config = dict(
    n_head=4,
    d_mlp=448,
    rope_base=10000.0,
    rope_fraction=1.0,
    tie_embeddings=False,
    init_std_qkv=0.0304,
    init_std_up=0.0304,
    lr=0.006,
    weight_decay=0.05,
    decay_fraction=0.828,
    final_lr_fraction=0.0,
    z_loss=1e-05,
    train_tokens=112000000,
)
Each number is 200 + 40 x the weight over its row's rms, rounded and kept within 0 to 999. Layers, rows and columns count from 0. The size before them is the row's rms in percent of the matrix's.

# layer 7 MLP gate, 448x160, rms 0.171, rows 311-398, columns 0-79
096,162,215,192,252,240,282,227,194,152,174,174,176,257,238,262,205,150,170,236,208,280,178,197,152,184,220,237,212,150,191,254,171,193,231,182,215,172,260,220,189,153,152,137,198,185,209,241,133,243,255,227,224,163,136,239,111,180,218,154,203,274,220,245,188,204,178,165,155,135,202,189,152,182,245,272,255,216,205,185,163
100,202,259,163,193,185,193,240,172,139,127,230,294,133,208,201,195,167,238,268,144,239,154,218,223,169,248,231,220,258,210,208,241,140,139,237,266,150,195,210,194,187,229,165,186,191,209,229,187,176,219,188,159,130,133,168,188,198,178,178,233,181,250,162,256,211,216,199,226,208,180,146,186,231,191,223,191,221,248,106,184
096,206,222,226,220,230,209,169,233,233,129,195,232,190,147,158,197,146,161,255,204,183,230,208,243,210,172,207,183,220,151,157,264,165,161,146,243,111,205,232,238,153,126,161,193,202,248,247,222,185,214,249,236,153,227,195,203,166,173,95,232,183,155,164,148,232,150,197,193,234,216,179,185,230,134,208,215,238,167,215,220
104,240,194,184,202,221,182,182,142,171,183,195,182,182,283,225,210,224,186,216,162,193,142,198,204,238,168,237,140,188,206,233,247,122,165,265,152,184,124,157,187,166,188,226,144,171,169,107,134,154,245,209,236,247,173,219,285,274,140,211,176,185,239,173,252,206,193,185,115,186,260,166,194,179,250,216,175,171,279,187,169
098,166,182,189,172,360,231,155,179,198,167,268,250,204,227,210,232,197,211,216,189,191,229,196,162,201,218,176,183,208,245,237,206,201,249,225,181,179,247,153,224,221,170,159,166,257,203,266,238,214,168,226,209,218,262,165,184,242,212,123,192,110,135,180,178,191,262,128,149,166,259,183,253,263,144,222,196,203,231,205,209
101,159,129,160,218,209,176,150,163,241,131,207,219,258,212,189,202,236,177,220,171,219,218,215,225,278,195,176,118,195,201,171,223,200,195,271,274,200,225,241,118,205,189,171,181,210,233,173,175,261,141,176,227,197,207,141,214,221,259,241,191,171,143,199,169,203,198,186,215,227,200,205,228,234,260,212,177,250,189,129,180
092,201,172,306,175,142,160,149,268,206,208,174,145,208,166,191,225,194,163,124,222,164,197,185,199,263,259,233,177,158,161,284,193,217,175,195,212,178,207,254,175,166,179,207,205,155,223,143,233,198,152,170,146,99,257,294,231,198,248,279,203,264,233,134,267,215,202,253,178,233,223,199,206,271,211,172,147,212,217,158,145
098,222,220,237,145,185,200,214,249,223,173,265,222,156,156,228,176,177,186,129,239,268,123,165,233,198,210,161,168,203,173,164,238,251,226,184,244,152,208,236,204,241,139,169,203,219,197,196,255,178,163,260,238,208,242,247,216,177,241,191,218,196,269,292,166,127,203,275,191,150,220,202,178,217,213,234,224,191,237,183,219
101,256,133,150,188,198,144,162,151,226,219,144,172,203,172,196,225,158,176,178,306,242,262,155,226,94,253,123,156,189,128,219,240,188,263,215,194,184,125,194,259,175,188,173,211,208,261,168,161,194,220,147,205,180,168,189,240,225,187,194,222,161,271,243,191,169,202,196,305,216,188,204,154,175,159,216,166,109,249,209,175
099,220,211,236,226,241,220,160,248,184,221,151,219,144,218,168,223,210,242,183,204,231,307,200,220,206,191,94,169,184,261,195,251,235,221,211,228,157,179,274,244,239,171,209,228,238,194,140,146,319,160,146,243,175,191,168,192,166,201,232,165,186,256,141,168,131,160,205,167,215,203,221,195,160,288,233,189,134,169,141,200
103,220,170,199,171,176,231,210,158,230,299,190,190,137,172,216,159,162,197,220,266,190,248,180,280,245,183,188,228,213,189,123,219,211,171,218,179,196,201,235,180,191,163,212,168,209,150,246,212,255,296,204,190,197,221,264,176,111,198,204,116,277,200,294,261,187,228,220,230,164,171,270,215,174,159,180,168,212,178,194,224
100,179,184,177,230,278,195,199,179,183,192,169,165,200,227,139,245,203,234,205,152,198,163,179,212,185,185,226,224,195,156,86,169,197,273,115,239,224,188,212,83,183,171,228,268,203,217,218,200,240,157,147,167,207,255,186,214,206,236,236,216,178,159,252,220,170,178,188,255,197,284,204,162,183,232,227,139,226,195,167,155
118,222,205,146,199,230,230,150,150,202,160,242,219,159,240,192,244,147,138,199,230,246,223,203,256,165,262,229,236,248,232,150,204,182,218,188,193,214,205,161,279,195,203,264,141,256,231,181,189,97,211,233,217,199,223,182,242,211,207,173,208,205,202,235,190,133,235,147,205,131,256,163,199,217,218,186,247,215,218,141,211
095,151,185,149,224,165,179,154,262,259,210,218,196,228,221,160,219,268,154,212,234,165,220,192,176,163,229,153,277,153,252,168,224,192,145,135,200,135,256,234,188,166,159,270,196,219,215,169,207,182,190,190,228,195,225,299,234,197,167,146,190,151,222,198,188,176,209,214,167,154,198,211,220,174,147,163,144,174,225,165,143
096,218,196,210,231,252,238,159,212,238,223,212,106,141,189,186,173,202,239,183,206,166,195,208,251,176,220,209,191,222,281,211,183,242,187,129,230,162,149,155,229,193,119,193,151,209,224,206,222,198,250,225,204,189,224,254,226,276,128,159,202,243,255,221,180,182,132,127,222,241,154,340,239,200,270,229,197,195,201,188,204
100,171,232,195,318,260,174,256,201,300,171,221,254,173,168,273,149,220,188,251,119,221,213,198,236,220,229,213,270,198,229,172,171,224,249,136,131,158,211,233,244,195,178,194,141,241,195,208,182,171,218,228,209,227,201,266,155,160,217,158,221,230,216,178,212,139,184,217,187,195,242,119,181,230,202,203,248,157,229,130,209
108,152,149,201,224,213,164,231,198,245,238,260,159,199,208,198,244,235,225,242,232,99,254,178,213,260,250,234,255,173,252,187,292,217,223,187,173,180,204,139,247,189,207,195,217,232,214,192,210,172,264,176,101,181,194,194,194,233,208,169,230,155,183,147,124,223,184,191,81,274,259,240,210,217,223,227,214,221,231,165,230
104,240,166,147,196,205,175,142,155,282,190,241,191,243,135,202,184,205,176,169,243,199,167,133,194,194,228,278,144,180,282,238,230,171,145,241,176,172,153,236,203,179,196,165,211,257,196,200,158,228,168,216,236,193,186,176,211,134,211,232,154,225,248,252,169,120,228,286,144,196,193,160,190,216,187,125,202,210,233,151,202
095,222,178,208,151,238,235,198,213,220,235,206,276,215,133,285,259,154,230,256,166,251,274,208,171,229,182,217,261,290,154,238,192,254,191,176,142,150,245,151,238,197,199,232,166,134,161,224,242,182,195,138,130,201,255,176,234,270,148,232,200,261,186,120,215,180,233,166,158,270,171,201,239,203,219,203,227,211,134,138,280
095,235,256,217,155,121,142,223,159,261,170,174,247,189,197,183,137,172,175,153,180,235,212,162,231,134,232,153,199,174,142,170,217,158,188,137,178,129,206,165,225,187,194,208,162,207,217,276,170,211,194,258,178,158,232,188,269,256,203,152,209,254,163,182,198,199,190,152,235,206,209,239,117,161,212,259,95,209,167,138,223
098,161,223,162,236,186,251,203,188,219,123,210,241,147,198,218,224,144,232,231,208,176,275,186,226,240,185,196,203,253,310,206,210,202,149,206,216,148,147,227,211,254,179,202,123,227,278,322,275,225,233,238,172,188,222,247,168,168,239,248,230,186,241,178,189,163,177,134,196,214,195,193,193,203,222,327,156,231,206,192,187
098,177,216,240,147,202,188,164,207,254,263,217,175,167,259,173,172,221,105,185,173,274,229,200,176,251,234,161,243,348,168,227,204,199,157,140,183,250,168,208,125,210,229,188,268,190,210,217,235,216,166,187,242,171,174,170,209,192,161,178,259,217,242,210,166,177,240,232,205,196,175,188,170,181,187,319,160,201,197,210,137
090,231,161,180,157,277,218,207,248,274,228,250,165,184,197,200,259,176,155,95,221,211,152,158,166,208,184,245,203,247,229,186,207,151,187,172,230,198,179,145,168,306,271,151,214,261,142,241,231,126,181,197,199,195,238,222,149,199,222,250,231,253,224,191,170,236,153,212,152,181,224,154,275,181,235,225,226,185,300,220,248
095,201,220,264,191,159,196,277,212,203,226,196,174,207,207,159,186,195,145,170,197,229,232,245,206,225,174,239,164,213,162,176,199,158,238,237,184,222,219,234,205,146,141,193,193,253,221,217,269,179,245,155,136,245,196,186,245,169,151,186,211,278,112,207,176,152,155,197,224,172,158,223,206,136,235,196,185,202,152,101,199
094,88,153,205,192,217,238,181,209,266,181,173,158,250,222,207,172,243,237,138,179,218,133,176,180,216,186,180,233,169,166,258,200,203,188,173,178,179,200,227,176,212,155,232,189,153,198,215,253,233,179,249,211,309,222,230,264,203,195,198,226,154,225,233,171,228,104,288,99,149,239,226,195,125,232,242,201,163,227,133,214
100,199,163,254,108,164,235,153,201,150,270,163,285,244,182,190,196,194,216,269,169,272,151,138,199,210,202,217,212,214,219,183,212,209,189,176,226,179,221,256,187,173,160,187,220,170,136,157,169,207,191,183,205,163,218,247,272,180,174,171,253,211,178,187,226,177,159,183,173,172,158,190,202,200,222,210,149,232,251,163,193
098,207,104,198,217,215,195,198,198,247,248,188,175,171,191,189,120,153,210,231,228,204,193,173,116,196,223,190,264,195,190,157,167,182,138,158,212,312,253,161,274,247,187,169,199,166,218,132,164,206,269,260,193,162,157,198,294,205,219,263,208,188,128,233,215,230,232,180,132,220,220,197,181,187,221,189,185,247,194,164,174
088,209,245,181,197,153,225,288,220,202,251,255,140,221,196,218,231,203,140,223,227,217,279,244,277,235,230,200,240,269,182,247,199,145,241,182,270,248,202,194,184,206,107,159,224,247,249,133,186,196,236,191,248,179,199,222,133,224,187,205,286,237,221,198,208,145,178,178,198,184,238,148,196,247,150,248,134,171,189,229,175
096,158,173,113,171,231,245,226,216,218,244,227,225,233,190,208,247,217,181,221,230,286,248,165,266,205,305,207,211,201,196,163,210,279,253,197,181,156,196,151,189,82,215,150,201,180,194,207,192,233,245,208,248,228,284,254,193,255,153,165,194,217,223,236,193,204,244,216,196,212,195,200,151,203,249,210,213,145,206,173,215
101,259,211,158,220,202,219,178,167,252,223,235,233,162,194,179,216,166,225,200,210,319,150,112,150,110,230,208,219,203,218,141,177,148,201,215,293,223,219,156,150,244,171,256,190,133,235,190,148,240,116,230,166,188,171,182,221,248,234,182,142,155,220,186,138,277,226,181,199,205,191,135,254,225,172,289,195,198,186,178,207
102,152,165,191,176,278,183,137,157,188,228,102,213,165,96,240,245,219,134,200,236,214,191,101,169,148,221,104,159,269,282,205,215,201,193,187,167,184,230,222,215,148,174,165,258,195,217,150,237,197,247,205,111,191,206,208,208,151,269,199,221,155,212,155,127,192,179,169,151,194,148,254,225,231,187,214,225,215,205,159,207
109,213,234,244,230,190,104,169,266,178,241,209,139,165,211,193,252,215,188,231,260,230,178,227,91,213,284,182,150,210,262,144,189,170,180,86,215,221,160,255,180,157,265,221,254,243,189,198,257,230,177,248,186,156,171,203,221,259,247,192,182,123,298,204,174,224,224,190,196,232,190,276,224,185,169,229,164,194,186,124,184
110,320,191,180,212,186,223,214,201,199,203,254,277,153,224,220,190,210,205,192,111,204,132,223,207,235,263,196,213,150,237,264,221,130,202,181,162,198,194,198,189,212,194,153,171,146,218,124,264,174,160,156,196,208,256,169,143,213,193,201,217,205,228,159,168,180,231,210,225,190,224,207,207,163,251,238,225,135,272,185,172
102,222,162,179,251,179,177,261,218,217,238,153,275,156,204,162,286,200,186,202,236,118,171,126,156,238,175,189,256,208,273,198,195,207,190,156,232,207,287,171,274,207,199,138,241,205,167,240,278,180,263,278,222,235,172,220,161,197,140,84,217,187,246,161,210,184,187,210,192,219,238,214,120,271,281,138,178,141,206,192,168
094,184,193,189,227,170,190,227,231,172,312,265,224,248,210,194,243,248,192,247,187,136,217,197,189,229,189,171,190,181,192,270,235,241,185,117,204,237,233,288,246,192,167,177,184,180,194,107,206,183,192,236,176,256,239,173,235,244,95,171,169,210,162,231,237,196,271,214,192,186,228,232,249,218,188,215,225,219,153,183,129
103,205,195,208,199,239,159,215,233,227,216,133,196,154,207,193,319,222,181,179,250,197,215,218,98,187,173,213,192,263,97,194,268,205,198,167,224,196,232,218,269,174,247,200,246,250,158,175,197,203,214,147,195,210,134,213,191,179,181,190,230,158,174,226,169,303,134,187,129,154,244,221,135,248,153,189,230,246,147,222,169
100,255,132,241,206,174,142,163,227,103,255,224,200,166,235,179,172,207,147,283,208,239,226,244,226,186,157,194,205,164,197,229,201,208,202,216,145,193,149,177,214,216,173,167,230,165,167,119,273,181,162,166,232,204,183,244,195,99,181,183,120,166,235,199,227,130,202,212,151,187,251,176,196,202,303,209,213,201,186,218,193
099,194,173,209,164,220,288,261,239,228,224,206,232,184,199,251,213,165,161,152,186,158,172,186,210,132,232,217,180,260,252,233,247,160,266,179,250,180,183,216,178,253,179,122,201,186,227,243,200,177,233,241,164,222,237,198,265,226,202,244,212,157,207,123,173,94,156,124,186,170,183,220,207,138,222,146,180,201,203,206,185
102,116,219,158,257,214,147,168,169,197,196,218,185,271,211,192,204,163,155,121,180,218,157,227,152,269,221,229,193,169,186,231,96,206,177,212,208,157,256,191,148,204,179,231,212,228,252,179,195,201,188,266,191,241,219,273,228,239,224,226,254,216,224,221,128,213,221,201,238,176,177,225,206,172,269,198,156,204,228,201,221
104,172,269,249,265,236,178,189,209,236,225,284,138,197,172,198,283,107,174,262,190,235,225,181,179,139,214,166,213,212,184,193,258,142,221,193,185,195,194,273,205,179,253,214,141,238,240,176,203,154,219,246,132,185,223,247,249,179,141,162,165,286,240,231,185,178,228,144,162,192,162,140,150,212,214,171,147,240,156,191,186
097,231,230,197,171,229,81,217,250,201,233,76,186,172,201,190,212,207,195,190,131,232,168,192,156,197,205,271,156,202,205,162,153,240,237,234,250,174,191,211,148,220,145,273,228,181,230,186,190,199,169,141,228,246,157,195,258,155,212,227,164,250,173,212,257,207,198,205,145,230,146,206,175,191,182,199,182,203,212,118,201
101,192,166,254,217,232,210,267,200,246,250,169,198,155,276,264,235,250,241,126,267,192,173,187,242,283,196,171,225,147,218,202,269,235,276,164,186,221,238,205,200,225,158,166,261,191,237,219,162,236,196,207,260,173,155,185,208,183,239,302,217,278,227,243,266,255,194,169,215,166,237,257,232,194,246,197,168,146,152,163,210
090,130,219,172,237,224,223,179,214,178,224,161,222,251,164,279,163,223,202,260,176,239,155,182,196,182,220,214,298,247,227,235,270,199,204,135,221,196,186,155,202,150,257,204,209,264,202,158,197,178,238,183,122,232,166,216,177,202,238,179,254,255,227,189,249,239,171,203,160,155,183,273,153,200,160,196,219,188,174,160,111
101,175,158,205,223,159,251,227,247,185,194,217,180,163,172,233,145,195,197,147,180,267,141,130,236,276,182,153,185,294,191,221,192,218,222,158,169,207,198,212,218,181,168,126,234,210,197,207,227,153,174,145,146,203,225,177,224,303,232,196,281,208,246,223,196,311,133,212,165,195,194,154,183,185,210,219,229,127,266,205,222
106,212,205,196,214,261,186,246,143,289,191,177,182,186,231,176,234,269,207,222,182,214,195,219,232,176,218,134,170,242,187,223,133,167,163,187,186,207,279,223,179,199,252,253,234,247,162,204,219,200,218,140,90,111,231,192,184,219,216,258,226,221,214,190,165,216,181,181,152,143,210,243,177,146,220,136,191,119,158,161,167
094,260,224,185,172,206,207,222,281,189,130,179,207,156,219,112,180,208,234,180,220,259,180,189,90,194,209,275,253,250,190,241,261,230,228,98,185,134,160,239,206,147,222,190,161,143,162,171,170,190,171,209,133,210,193,251,173,174,186,216,221,187,259,176,210,184,275,228,166,224,268,193,243,235,178,204,212,151,181,161,197
096,290,201,193,187,159,210,199,212,156,225,155,158,183,225,170,166,120,142,141,231,258,230,217,169,199,227,180,242,263,195,134,276,207,223,195,244,184,144,182,211,159,119,247,221,178,208,178,251,178,218,207,175,244,146,176,160,168,164,192,216,224,234,239,190,128,197,250,142,213,196,183,250,175,177,273,195,154,131,249,202
086,248,153,259,196,234,158,292,249,182,222,207,191,213,270,182,171,211,207,214,222,252,191,213,223,130,210,154,232,259,266,234,177,205,204,186,238,195,247,253,219,290,145,175,254,171,214,189,161,160,194,200,229,181,187,183,218,256,150,199,208,233,118,226,198,176,161,267,214,243,217,164,178,263,193,168,185,209,142,299,131
102,201,239,236,192,157,141,174,182,162,214,259,239,222,181,229,151,205,234,227,217,217,253,216,202,209,256,215,140,131,199,204,235,212,231,170,212,225,219,199,204,169,255,285,204,213,176,169,169,240,228,245,146,193,208,131,195,243,218,179,210,224,195,131,148,192,225,224,195,245,174,191,229,281,194,257,240,249,240,196,130
097,195,148,214,203,290,167,174,226,146,212,275,144,186,159,141,186,187,167,180,218,185,228,194,204,268,148,201,172,261,120,232,225,181,244,138,176,204,182,218,217,245,197,244,141,144,214,187,202,234,228,241,273,143,276,235,232,190,164,242,137,197,162,198,140,156,269,174,210,250,158,175,194,219,261,167,223,169,207,208,252
105,184,221,189,195,192,249,195,208,160,153,233,246,232,112,234,137,294,211,213,129,266,269,192,171,197,163,158,256,192,145,296,150,257,228,160,190,179,189,141,228,184,211,247,185,188,181,218,286,182,178,198,227,195,202,221,120,141,209,263,148,207,219,173,190,138,219,206,198,229,293,226,166,166,284,191,204,218,220,201,209
087,179,230,158,171,255,183,237,211,214,167,187,176,198,214,206,253,164,215,158,175,245,115,166,154,179,230,148,269,195,197,180,262,240,200,202,191,195,222,170,216,250,198,185,252,228,218,151,249,229,176,153,305,245,259,316,252,181,230,195,205,163,156,243,199,202,283,216,180,225,241,263,128,221,216,234,183,203,189,233,195
095,142,257,205,294,219,271,187,189,219,177,239,259,228,260,164,170,200,268,224,257,211,197,196,205,163,276,168,215,288,185,196,210,291,237,186,116,230,139,159,152,218,241,119,242,176,187,259,221,227,157,217,187,215,271,186,188,213,172,179,205,186,165,187,180,166,188,214,173,183,234,195,172,189,169,223,221,235,255,191,229
094,189,227,178,168,216,164,168,176,174,211,275,150,148,162,114,285,131,195,240,260,205,152,241,203,174,247,143,127,218,200,167,165,242,151,229,212,228,221,214,186,160,223,150,191,261,245,161,152,154,200,175,237,126,210,180,188,208,190,181,240,173,166,168,257,219,195,201,244,269,170,243,215,181,228,200,197,201,205,229,170
096,224,130,140,216,247,205,165,188,277,194,197,229,167,190,196,142,196,183,146,178,206,203,175,174,194,224,156,306,196,243,261,157,251,225,164,224,254,225,197,227,261,214,162,292,190,151,212,178,144,199,171,175,188,208,147,234,158,173,270,265,189,169,168,227,186,223,252,261,254,244,246,162,105,209,236,168,154,147,177,190
102,281,176,163,126,219,220,237,232,157,197,239,184,189,208,306,168,226,221,195,263,205,163,155,189,169,208,251,244,269,209,157,220,140,178,174,239,191,243,167,225,159,172,235,189,188,225,184,208,194,218,185,167,269,203,216,302,192,187,171,280,170,175,216,251,207,249,153,123,173,268,169,235,202,162,210,237,261,186,185,262
103,178,222,157,174,156,137,151,213,240,133,224,218,218,196,230,191,181,254,200,219,267,125,167,207,168,169,210,173,237,202,181,251,176,209,165,242,144,215,184,231,180,257,222,200,283,230,128,170,180,190,130,178,167,187,219,174,218,242,191,221,224,198,137,204,183,234,261,213,142,271,194,225,183,243,252,143,163,238,177,161
099,151,148,246,234,163,234,224,184,206,226,180,228,217,207,218,178,239,145,199,137,189,150,228,218,237,211,264,251,256,237,204,282,157,189,225,168,278,226,208,186,212,261,299,227,213,199,149,209,196,108,164,143,156,228,281,209,134,189,196,299,228,201,236,204,140,164,258,179,171,249,194,194,230,214,171,164,188,201,155,191
093,276,233,266,177,177,160,197,119,172,192,176,172,226,144,181,114,251,149,148,194,123,233,165,166,168,198,165,192,187,169,221,185,144,208,236,229,187,210,188,197,190,152,170,128,238,230,222,258,192,265,274,168,186,184,212,157,242,179,161,235,192,239,199,251,194,115,246,165,204,210,256,298,149,251,182,187,226,228,120,154
104,151,215,196,266,228,225,203,174,193,216,222,167,261,192,194,232,212,260,211,156,176,219,206,186,182,137,205,216,131,127,128,182,192,152,217,182,279,200,206,196,226,256,213,201,176,207,145,274,155,229,289,187,254,150,126,167,114,254,103,218,128,179,196,238,209,185,172,199,153,172,251,233,245,245,233,154,278,204,155,102
115,220,187,271,204,212,211,189,192,208,199,181,151,324,197,236,215,193,176,237,233,300,224,136,208,152,228,191,204,214,185,172,193,208,200,160,228,167,180,182,236,215,225,195,232,207,179,129,191,206,145,177,223,292,210,278,211,177,211,196,161,157,201,232,131,227,190,124,141,85,181,234,259,211,154,230,165,206,181,205,126
108,189,186,202,297,215,257,151,246,163,233,210,204,238,202,211,202,217,220,217,259,145,195,193,137,244,212,237,222,222,206,209,222,208,176,238,195,169,128,235,181,130,167,274,180,162,184,139,139,104,215,187,197,257,161,195,141,188,229,204,219,187,215,220,209,226,161,174,146,196,257,105,240,246,195,246,198,172,224,141,200
096,213,218,169,189,260,226,215,209,256,230,241,242,195,159,219,176,260,245,257,251,200,206,186,202,234,134,202,168,208,170,195,259,148,210,137,241,194,210,178,251,245,217,187,268,197,275,163,192,248,221,201,167,172,156,245,121,158,207,161,161,224,212,204,231,184,177,163,194,240,200,312,185,231,201,147,183,136,200,191,118
093,214,196,166,160,182,210,301,163,221,195,135,122,192,186,206,146,257,217,128,227,247,202,292,217,215,144,153,271,232,221,202,156,209,170,206,186,177,204,187,138,230,267,202,165,116,203,185,263,183,242,221,181,195,306,214,216,222,274,210,251,193,155,205,269,254,238,316,155,236,206,203,191,225,249,205,134,156,214,196,229
101,269,205,185,169,174,249,192,260,85,227,196,182,107,259,128,138,247,221,153,202,235,181,196,229,124,251,213,133,229,136,173,219,223,150,205,209,193,227,213,209,219,180,155,165,210,233,206,208,142,227,225,170,198,213,216,213,215,200,169,195,275,209,148,254,172,207,188,216,167,236,247,210,227,225,181,153,207,172,234,107
098,204,207,105,273,150,319,204,198,253,196,211,198,201,217,213,198,207,207,145,150,252,193,183,158,221,245,195,275,133,202,248,288,214,233,244,210,199,144,197,167,158,188,272,223,208,239,225,221,225,168,131,188,218,206,236,220,156,164,169,165,157,205,168,204,233,210,137,178,180,188,260,182,179,247,226,144,166,143,279,206
104,186,190,157,236,197,159,134,109,258,168,201,171,167,186,254,212,244,169,206,155,182,192,231,159,302,174,171,214,241,227,190,240,170,231,213,150,187,239,216,149,196,172,286,112,210,211,260,178,276,167,291,208,206,146,261,288,207,245,187,194,246,208,156,239,229,69,240,204,244,104,170,204,252,181,185,184,258,210,186,194
093,168,192,200,260,176,261,122,213,183,227,115,198,286,202,185,212,169,144,182,208,116,243,203,210,189,225,121,125,192,165,155,202,199,208,263,228,210,204,157,196,149,200,157,213,198,170,125,239,125,206,140,226,205,170,233,256,195,208,161,175,202,182,220,205,233,173,169,145,226,172,236,73,212,244,228,222,169,219,179,160
090,151,182,196,203,183,204,210,233,210,227,247,123,211,178,297,189,182,184,182,224,204,184,161,215,181,200,228,222,246,147,150,185,302,219,160,176,217,213,213,246,180,226,188,235,88,235,169,193,184,222,229,176,212,254,161,249,208,241,177,174,170,182,258,166,237,107,204,218,213,151,218,227,271,227,265,243,225,171,219,223
102,244,228,171,230,229,245,223,118,134,158,176,218,198,214,229,230,208,257,100,132,237,192,185,229,179,237,175,151,224,206,231,237,178,250,198,179,121,168,149,201,185,284,253,271,184,254,217,205,213,147,220,260,189,195,172,230,203,217,138,168,152,223,166,199,199,209,157,160,210,150,200,225,216,212,243,191,187,253,197,200
100,210,112,179,208,177,142,195,232,149,227,183,156,163,206,196,237,180,159,184,195,215,160,117,199,181,192,194,167,184,131,192,228,215,227,287,245,221,230,301,180,142,135,237,129,208,178,160,242,120,205,217,127,212,210,232,189,172,145,186,255,162,262,224,229,179,190,181,180,234,271,146,180,186,249,131,204,196,249,266,200
099,253,249,175,252,207,202,233,212,222,273,166,182,194,255,218,212,213,212,175,182,242,201,185,259,129,230,191,227,149,243,154,154,166,242,265,154,189,192,204,239,189,217,202,232,204,237,155,218,148,195,197,177,272,223,189,182,236,148,252,143,187,183,221,258,180,202,115,186,209,151,235,173,263,217,167,175,122,201,134,154
097,166,206,185,287,189,207,148,199,275,256,230,166,270,157,155,197,224,161,168,239,185,186,222,175,244,214,134,247,220,159,167,239,157,184,158,191,227,196,166,180,157,198,195,216,204,276,237,205,236,243,290,229,209,308,234,254,180,201,175,146,270,198,203,208,274,179,197,178,156,176,258,205,153,197,188,219,171,162,145,174
098,243,176,142,199,212,188,226,263,167,237,198,208,235,164,218,183,211,256,235,136,234,150,227,180,196,220,209,134,213,188,223,238,200,202,192,210,302,145,210,227,181,171,190,180,197,247,200,133,149,232,213,290,198,139,210,162,198,192,266,214,235,215,207,155,190,197,197,203,229,243,222,168,143,214,198,222,147,174,148,207
102,238,220,210,248,168,204,200,174,199,207,196,194,282,223,268,278,210,130,193,271,280,210,148,201,187,207,227,275,217,265,212,228,199,202,205,276,187,177,244,254,167,217,179,171,175,278,276,214,234,205,140,234,193,164,114,209,218,196,218,204,181,244,218,93,183,192,153,195,196,196,198,265,213,159,242,156,168,237,194,149
107,173,227,217,209,250,189,237,153,320,211,160,179,230,190,86,168,305,194,299,242,157,222,159,238,167,179,206,188,274,234,209,245,235,247,160,229,227,261,192,229,208,167,194,186,148,200,195,166,175,210,208,162,193,267,241,143,280,154,203,224,215,262,243,187,144,152,197,180,193,242,222,210,210,234,199,221,245,231,193,213
097,216,225,179,201,178,153,152,184,253,261,314,204,181,255,218,177,194,233,152,209,239,260,203,197,159,221,228,147,299,218,170,222,254,226,215,281,156,193,156,235,204,264,190,163,244,187,125,224,190,260,241,222,123,190,215,176,213,156,281,189,196,274,225,245,205,187,221,216,190,153,272,148,212,223,231,254,200,175,135,147
101,198,242,182,269,189,197,210,290,186,168,231,221,182,243,156,238,141,226,166,234,160,190,232,258,182,183,189,309,164,238,201,251,273,218,203,202,204,144,210,244,231,219,223,238,198,202,160,162,208,245,183,210,271,159,212,175,188,191,185,295,241,215,310,191,184,187,176,274,118,245,198,105,181,272,211,258,193,215,152,161
091,204,236,158,152,236,192,215,150,207,244,248,247,258,189,193,274,118,144,251,192,197,229,194,182,164,222,182,275,220,283,191,259,218,233,147,152,218,118,215,209,225,175,176,225,171,176,195,214,163,182,125,196,243,203,216,174,236,241,208,208,206,286,242,196,214,237,136,244,264,216,183,166,196,149,234,191,247,199,247,149
096,184,265,174,146,217,180,240,228,115,166,199,257,145,204,176,222,254,183,195,179,149,294,171,174,231,301,211,230,186,192,238,178,166,206,257,155,162,240,160,130,224,204,239,278,209,160,186,167,204,202,225,226,168,166,165,196,246,198,244,267,245,181,270,136,227,183,245,201,184,279,251,222,193,128,212,182,205,262,164,210
104,186,150,150,211,182,221,209,271,213,145,277,219,161,158,177,216,204,132,257,124,146,226,186,214,257,219,175,187,267,230,185,196,221,273,213,228,159,206,270,247,155,241,166,287,232,266,208,159,215,209,144,150,176,181,182,213,120,205,179,186,216,250,150,237,229,179,222,227,202,180,222,242,158,211,171,187,191,124,188,234
100,174,158,225,236,213,179,211,142,244,163,179,127,158,96,181,192,267,214,236,136,167,201,160,186,156,178,164,190,221,172,176,226,146,181,221,185,218,286,234,241,164,154,161,221,152,181,207,176,189,203,219,260,240,276,225,203,185,306,191,214,158,90,179,217,215,235,276,144,180,220,202,195,223,193,194,219,224,208,162,185
096,242,115,168,170,198,190,195,212,230,261,182,176,132,208,124,262,185,199,110,220,169,199,184,226,208,199,216,194,232,135,258,233,223,103,209,177,239,189,233,299,196,177,181,164,250,206,203,186,229,179,122,126,197,203,212,136,204,206,240,182,181,202,199,218,221,208,195,126,134,112,237,189,167,228,285,179,116,211,255,172
101,185,175,220,189,196,225,218,218,234,218,137,194,194,186,228,196,179,104,230,221,248,219,189,176,201,207,184,207,230,201,252,221,170,317,124,187,223,157,201,285,141,241,209,106,198,184,147,217,95,197,277,226,221,190,260,198,207,220,253,223,220,218,245,170,168,221,195,214,172,241,212,178,143,150,264,151,125,157,261,191
107,336,137,210,182,158,194,208,198,148,286,186,174,202,150,287,283,210,129,193,220,276,206,214,171,171,162,185,209,230,163,148,148,187,222,164,133,164,173,216,175,163,141,223,207,230,232,191,163,238,210,199,244,135,242,198,223,171,191,205,218,215,188,196,157,281,107,220,167,199,166,172,173,194,113,138,168,253,224,130,228
114,179,203,166,221,101,215,261,224,195,218,156,194,200,243,169,151,175,190,190,241,264,197,186,165,180,165,222,161,180,300,183,233,284,157,171,150,201,198,204,183,171,171,239,256,202,166,146,174,232,189,274,221,249,206,264,173,153,194,144,205,256,225,193,194,231,194,202,232,272,248,304,110,179,228,142,274,212,207,98,140
098,188,183,249,215,180,226,271,177,253,197,173,175,201,143,289,228,241,184,183,170,217,193,219,162,204,182,175,145,263,247,227,97,237,174,206,200,139,241,223,259,115,211,245,166,149,190,240,274,265,238,190,242,116,232,149,232,177,198,175,279,158,244,175,228,231,200,98,166,328,179,204,220,144,215,220,214,246,193,180,178
098,190,258,235,179,161,213,218,161,269,176,205,211,254,193,207,296,220,175,193,193,253,197,185,196,163,180,198,199,202,199,219,113,153,239,233,264,146,209,230,211,230,192,187,166,166,159,181,283,220,269,255,229,155,189,178,213,238,250,189,201,269,222,110,203,151,166,204,146,199,213,164,160,184,170,239,151,209,197,180,153